Part of a small language model's weights.
Size: 4 heads of 128, MLP 2560 squared ReLU, vocabulary 38991.
Architecture: rotary positions, tied embeddings, normalized queries and keys.
Training: a variant of Muon for these matrices, 782M tokens, 5970 steps.
Each number is 128 + 24 x the weight over its row's rms, rounded and kept within 0 to 255. Layers, rows and columns count from 0. The size above them is the row's rms in percent of the matrix's.

# layer 4 MLP down (transposed), 2560x640, rms 0.0454, rows 2078-2087, columns 320-479
size [112 102  85 101 107  78  87  22  99  85]
[[148 145 180 153 132 117 121 104 188 170  84 132 144 107 153 157 133 182 123 101  74 136  99 104 108 133 127 158 140 113 106 139 126 157 157 146 108 120 170 138 109 154 110 111 133 124 137 147  91 118  93 124 127  89 144 117 192 179 184 135 147 133  91 107 102  79  83 118 126 104 169 115  88 118 125 122 135 128 133 147 100 102 124 176 104 165 134 135 120 142 170  90 173 158 112  96 139  99 109 139 135 140 130 137 155 121 164 127 135 135 130 105 146  97 107 165 185 138 111 167 142 138 119 125  86 127 164 100 138 115 125 116 127 120 124  97 127 140 123 137 121 141 147 110 113 129 149 141 127 155 108 117 135 113 105 124 168 107  94 126]
 [140  78 117 124 117 137 136  85 166 148 178  86 193 114 138 171 143 152 161 117 115 143 109 118 135 152 119 117 168 169 109 101 102 127 168 104 111 131 149 125  98  80 143 155 112 118 149 116 165 137  96  99 101 139 124 163 136  94 101 133 100  93 139  98  86 121 134 148 117 129 134 117 139 143 130 136 148 130 116 137  94 146 151 160 159 102 153 159 118 137 166  96 160 175 145 131  99 112 118 158 138  96 118 139 114 144 142 113 105 153 150 136 112  96 121  82 104 163 115 145  92 147 108 132  93 125 137 134  84 142 129 151  89 145 113 134 111 167 135 145  87 130 138 126 136 159 143 118  89 108 115  93 109 133 111 142 179 150 126 130]
 [123 121 136 107 148 142 145  70 124 143 141 132 144 121 154 131 136 130 154 116 158 157 121 145 110 135 119 103 169 168 117  78 159 123 117 117  90 132 138 105 130 139 171 153 128 118 129 125  82 148 105 129 129 152 119 149 131 150 111  93  94 120 123  89 121 137 113 159  80  91 174 108 162  87  99  98  96 117 143 138 122 117 132 140 154 133 127 107 114 104 107 109 143 103 125 126 116 123 117 158 167 145 101 140 140 138  91 175 101 118 126 115  96 153  86 102 127 132  86 115 110 127 138 122 110 139 159 145  96 165 140 118 130 126 142 153  72  67  53 134 114 161 117 137 134  70 191 166 118  74 128 125 178 141 131  91  81  93 168 150]
 [127 167 102 153 146 126 127 118 130 137 121  87 161 105 115 131 102  68 140 120 156 106 115 114 127 108 141 111 141 106 120 146 135  98 187 133  97 123  92 131 129  86 129 131 119 148 117 103 114 106 145 123 129  88 105 149  77 146 132 134 142 149 141 159 158 144 103 119 103 166  71 138 103 117 135 122 137 125 135 136 119  99 134 119 146 171 106 113 125 113 129 126 111 118 160 123 144  91 148 113 109 119 136 152 108 150 128 137 153 131 145 175 154  84 114 105  89  92 131 126 142 135  95 136 154 125 159  88 125 139 160 159 137 110 122 154  93 122 143 113 121 106 115  91  91  98 117 181 103 139 169 122 157 115 165 130 123 149 113 190]
 [135 146 142  89 149 149 160 111 135 126 148  91 121 125 156 132  66  97 160 175 117 127  95 116 146 123 113 117 139 108 143 181 115 121 139 117 117 155 160 143 144 118 143 149 128 165 153 119 106 122 120 141 124 124 122 103 135 133 152 125  61 162 142 140 197 142  89 154 161 148 130 139 139 169  91 139 168 105 126 118 146 139 177 108 135 141 125 173 105  91  99 122 118 137 167 134 104 130 139 115 190 159 146 119 127 144 111 133 108 123 167 114 130 151 107 122 101 140 147 134 159 105 157 154 121 138 143 146 163 139 177 134 125 156 127 151 135 145 132 123 129 120 112 110 137 121  99 113  63 115 120 165 129 150 110 146  94 146 109 102]
 [ 80 132 109  70 124 130 138 131 119 145 155 137 155 133  99 134 132 100 131 121 138 147 113 112 108 173 141 104  88 135 102 112 140 132 136 132 117 106 161 107 105 133 122 102 158 117 118  98 102 110  98 107 133 127 128 147 147 110 141 139 109 135 152 136 124 156 126 143 157 138 166 139 158 124 116  95 153  94 135 108 113 131 137 138 148 154 136 102 140 141 140 128 163 125 131 139 104 132 141  92 149 145 109 107  76 117  86 101 117 109 144 117  85 146 129 124 128 108 147 121 140 132 134 131 160 147  67 112 142 116 119 133 180 126 145 134  97 125 119 170 124 136 148 133 118 136 127 132 122 147  89 112 140 140 119 140 121  85 150 122]
 [119 201 123  92 149 128 158 161 137 130 111  98  94 116 150 109 110 141 108 150 209  76  90 170 103 108 132 127 141  95 155 171 143 116  82 186 123 137 146 172 130 101 101 195 127 155 156 118  91  98 103 123 162  99 119 163 106 120 127 132 109 140 118 112 154 141 174 122  99 183 143 123  78 108 139 164 137 132 109 143 104 148 136 143 146 123 104 123 124  70  84 158 150 153  90 127 194  94 129 127 125 115  73 159 105 131 128 129 115 140 124 142 114 142 124 123  99 136 111 102 100 136 109 165 121 120 100 145 114 146  94 119  99 102 143 154 103 114 150 141  92 167 106 151  95 133 136 126 142 107 121 115  92  86 130 170 151 115 116  73]
 [113 139 171 113 121 155 133  88 120 135 158 140 160 132 130 116 142 123 118 104 143 118 154 117 176 125 114 196 119 140 130 104 142 118 126 123  97 114 117 110 109 144 153 127 166 126 127 135 104 126 136 195 123 166 130 136 127 154 136 122 120 107 137 137 120 169 109 109 117 113 150 135 128 119 150 134 121 101 141 136 166 178 164 129 104 133 142 109 130 168 166 119 165 145  97 125 108 114 133 131 157 129 166 133 115 146 131 135 123 116  75 113 115 148 159 141 119 114 146 160  95 152 157 119 101 120 109 144 123 125  94 150 124 186  85 124 152 136 117 133 124  89 172 112 119 108 165 139  97 119 185 129 152 169 118 100 181 109 167 170]
 [127 141  95 118 138 105 112 171 167 168  94 159 131 112 145 167 136 119 165 145 118 123 151 149 105 125 113 135 158 159 134  99 108 104  95 110 150 143 111 151 139 139 123 136 118 158 109  97  94 177 119 103 127 126 113 159 139 172 137 120 132 143 134 104 133 148 145 106 102 123 123 167 181 102 132 152 114 100  92 138 126 196 119 114 142 143 159  94 117 136 137 145 110 136 106 155  72 113  86 117 125 144 163 170 112  90 126 111 132 141 178 121 117 175 157 101 161 133 128 103 132 130 128 140 135 113 109 112 108 129  96 109 123 129 108 134 135  95 109 171 118 155 106 158 122 130  91 118 129 155  96 121  94 121 118 109 139 140 136 133]
 [138 101 151 139  85 148 137 146  90 154 110 149  97 157 114 140 119 112 117 156 125 127 130 135 112 110 107 136 123  92 120 145  95 156 109 140 176 132 114 146 133 166 106 174 105 135 155 120 141 117 156 128 117 131 134 106 106 119  98 114 103 121 150 100 137 122 125 136 156  98 149 169 109 128 134 132 136  66 102 174 134 124 128 128 128 117  93  88 108 131 133 138 141 139  93  81 145 139 126 110 141  95 127 140 126 120 161  80 120 193 170  99 106 107 116 114 123 129 142  71 106 149 135 106 121 148 148 133 104 132 172 148 161 130 116 130 101 129 137 115  83 130 132 173 125 125 123 175  83 137 130  75 156 162 166 155 180  99 111 117]]
# layer 4 MLP up, 2560x640, rms 0.0885, rows 2079-2088, columns 320-479
size [103  84 100 107  84  85  23  97  85 106]
[[136 149 116 131 115 158 158 125 133 123 112 148 111 113  98 105 144  71 168 107 116 126  83 116 111 145 104 129 119 108 121 116  86  94 142 143  98 114  95 169  88 139 167 123 124 115 147 100 159 115 147 135 138 120 147 125 110 153 128  94 161 111 133 161 139 133 164 103 118 134  80 161  83 118 126 105 124 107 131  97 125 158 122 119 189 115 142 105 127 101 105 169  84 123 126 119 125 135 132 121 112 121 141 125  80 141 124 122 133 110 118 155 144 143 150 141 143  98 140 136 106 134 107 153 140  97 120 111  97 169 101 140 134 141  98 116 101 133 134 122 103 115 121 101 153 120 153 153 110 156 110 112 118  90 105 130 121 177 158 137]
 [122 126 142 137 149 139  81 119 130 142 118 160 117 113 133 159 101 142 108 105 129 163 105 103  98 104  86 196  87  83 159 111 118 149 136 105 134 138 107 119 133 167  91  92 188  97 115  79  79 128 141 128 112  56 149 123 143 152 130 144 113 141 140 175 136 106 165 140 141  97 159 108 150 151 142 148 110 126 114 128 126  90 165 155  88 136 100 154 126 158 118 101 135 145 117 144 158 158 153 127 130 123 137 113 141 119  96 141 113 111 137 161 145 112 113 127 184 159 157 170  93 142 120 106  86 102 148 112 112 121 150 135 130 176 138 139 131  61 135 135 124  71 110 117 174 117 101 136 111  99 135 165 121  83 118 139 118 120 155  96]
 [126  99 139 196 148 137 128 132 101 160 118 121 145 171  91 150 117 133 137  93  96 112  77 106 126 143 107 160 133 128 148 150 118  99 119 156 141 162 149 106 106  96 129 147 132 109 132 114 141 118 122 198 108  89 111 139 133 108 146 144 136 133 167 115 164 119 137 149 127 140 140 107 139 114 146  98 114  96 114 145 118 116  91 155 134 177 131 127 129 149 169 116 109 107 151 115  98  97 120 123 130 129 147 140 133 130 120 112 129 143 109 133 140 129 105  88 112 146 143 148 166 138 132 123 148 175 139  99 115 109 118 147 135 132 128 146 140 122 116 138 126 106 138 131  89 113 115 113 143 126 146  87 128 149 121 154  99 176 152 106]
 [172 191 134 173 102 128 105 130 108  78 156 122 170 150 104 154 141 119 107 167 107 104 164 141 151 120  89  74  95 111 132 161 128  89 109 105 137  97 147 136 126 141 132  82 125 145 111 131 134 144 173 166  92 127 110 136 111 172 131 120 142 134 130 135 125 136  81  97 147 144 124 129  95 133 143 206 136 114 148 131 169 123 125 139  94 131 152 139 156  91 147 111 133 126 135 104 112 134 131 106 160 152 115 123 126 130 147 109 103 109 170 149 155 143  99 161 171  94 117 149 109 144 164 117 176 101 146  89 123 124 148 150 118 182 128 106 157 129 109 133 128 114  96 151 105 108 107 168 135 101 121 118 149  84 122 129 146 140  93 112]
 [113 139 125 128 146 119 131 154 124 111 114 106 126 129 122 165 129 114 113 115 152 133 134 124 152 113  76 120 213 133 172  91  96 102  83 101 160 122 127 129 128 113 127 125 116 133 106 123 139 125 133 105 122 110  98 143 106 145 137 114 101 101 155  66 125  91 116 106 120 172 106 133 124 110 118 155 122 150 141 142 131 142 121 120 139 128 107 136 115  93 106 124  85 137  98 110 148 142 145 102 145 107 146 122 113 143 144 111 125 106 145 164 119 108  90 132 114 141 120  98 131 131 108 124 163 149 128 147 138  90 146 109  99 115 115 155 121  73 124 140 135 139 144 127 110 147 132 153 140  96 117 147 135 113 112 154 114 120 134 178]
 [145 130 150 108 130 133 121 120 150 143 131 117 188 107 124 160 114 172 148 131 139 110 110 159 125 117  99 164 131 116  91  83 109 130 156 131 206 126 170 108 170 132 146 115 117 134 127 123 115 112 134  98 128 103 125 111 148 160 148 177 109 121 101 127  64 140 132 111  98 138 119  90 112 103 164  83 163 140 123 178 128 119 157  89  90  74 123 145  99 123 154 118 121 151  88 169 134  97 142 135  90 127  78 148 152 128 143 137 141 153 138 132 114  92  95 119 122 122 102 116 140 112 165  91 143  95  93 107 113 139 125 124  96 129  91 133 117 143 107 112 162 138 106 114 122 145  79 109 120 146 152 107 120 143 143 113  90  97 108 165]
 [ 97  92 123 165 126 116 149  89 108 103 162 109 136 139 127 145 118 142 118 112 131 161 118 135 125 126 147 147 119 189  94 111 110 112  73 134 121 136 128 114 107 143 168 103 152 118 105  94 159 152 171 123 131  98 108 137 149 163 148 111 143 122 185 145 112  96 122 101 144 135 103 160 100 109 146 108 154 151 118 155 121 163 105 131 126 128  88 122 121 127 140  96 148 104 156 146 151 150 108 144 111 118 143 140  87 140 149 123 123 104 135 114 133 140 113 126 146 120 111 105  87 117 157 160  98  97 124 155 100 104 139 136 106 135 133 166  98 127 149 153 180  50 145 125 144 162 122 113 158 122 112 109 144 133 134 111 116 157 121 160]
 [137 138 143 122 164  94 153 167 115 133 104 125 146 112 109 101 164 120 152 161 138 119 111 138 138 119 142 121 152 155  94  95 126 105 136  87 100 115 131 130 146  90 180 147 129 119 131  97 152 112 158 119 115 135 137 141 158 183 123 161 128 124 118 130 151 131 126 133 132 155 163 124 125 140  89 105 196 169 111 128 118 137 143 133 142 110  97 102 153 177 135 121 132  94 132 136 119 102 125 144 134 137 145 139 147 151 177 134 109 158 144 170 150 144 156 120 102 150 145 169 167 107 139 154 159 130  90 127 127 155 119 124 143 136 132 115  95 155 134 125 147 111 118 126  58 143 139 179 125 126 112 115 119 173 110 132 158 181 115 151]
 [164 104 125 108 129 119 138 136 153  86 173 110 106 132 117  95  68 151 132 128 124 160 131 155 146 108 120 120 139 123 133  99 138  80 131 141 126 117 131 138 138 110 129 130 167  80  79 120 119 177 109 111 141 120 145 141 115 153  85 141 160 104 131 150 133 167 103  97 116 119 127 125 123 106 142 119 123 121 149 127 134 103 136  96 117 125 141 134 113 105 138 128  80 158 146 112 106  98  76 126 157 124 138 140 160 120 158 117 138  94  91 123 115 124 142 168 135  92 135 120  97 157 123 159 135 102 134 138 129 125 144 107  96 148 137 159 119 138 132 144 141 135 115 170 119 142  89 132 147 105 171 148 141 139 117  82  98 153 132 137]
 [123 108  91 148 147 166 123 157 175 150 108 175  98  90 142 172  99  91 104 101 169 145  93  93 107 124  69 167 155 103 141 120 146 122 158 125 116 144 106  88 105 131 124  90 140 145  67 125 112 124 111 146  97 139 119 134 138  95 125 110 140 164 152 152 178  96 128 105 134 141 116 113 151 163  89 147 200 122 120 107  96 134  94 122 155 152 142 123 165 111 126 166  77 129 113 109 147 135 144 135 148 173 139  93 101 110 105  94 108 120 148 131 115 152 121 127 193  80 178 116 113 145 119 158 121 134  93 142 114 147 127 145  86 108 125 161 138 145 162  88 190 134 157 121 141 114 141  78 130  97 114 141 128 128 154 155  93  99 144 123]]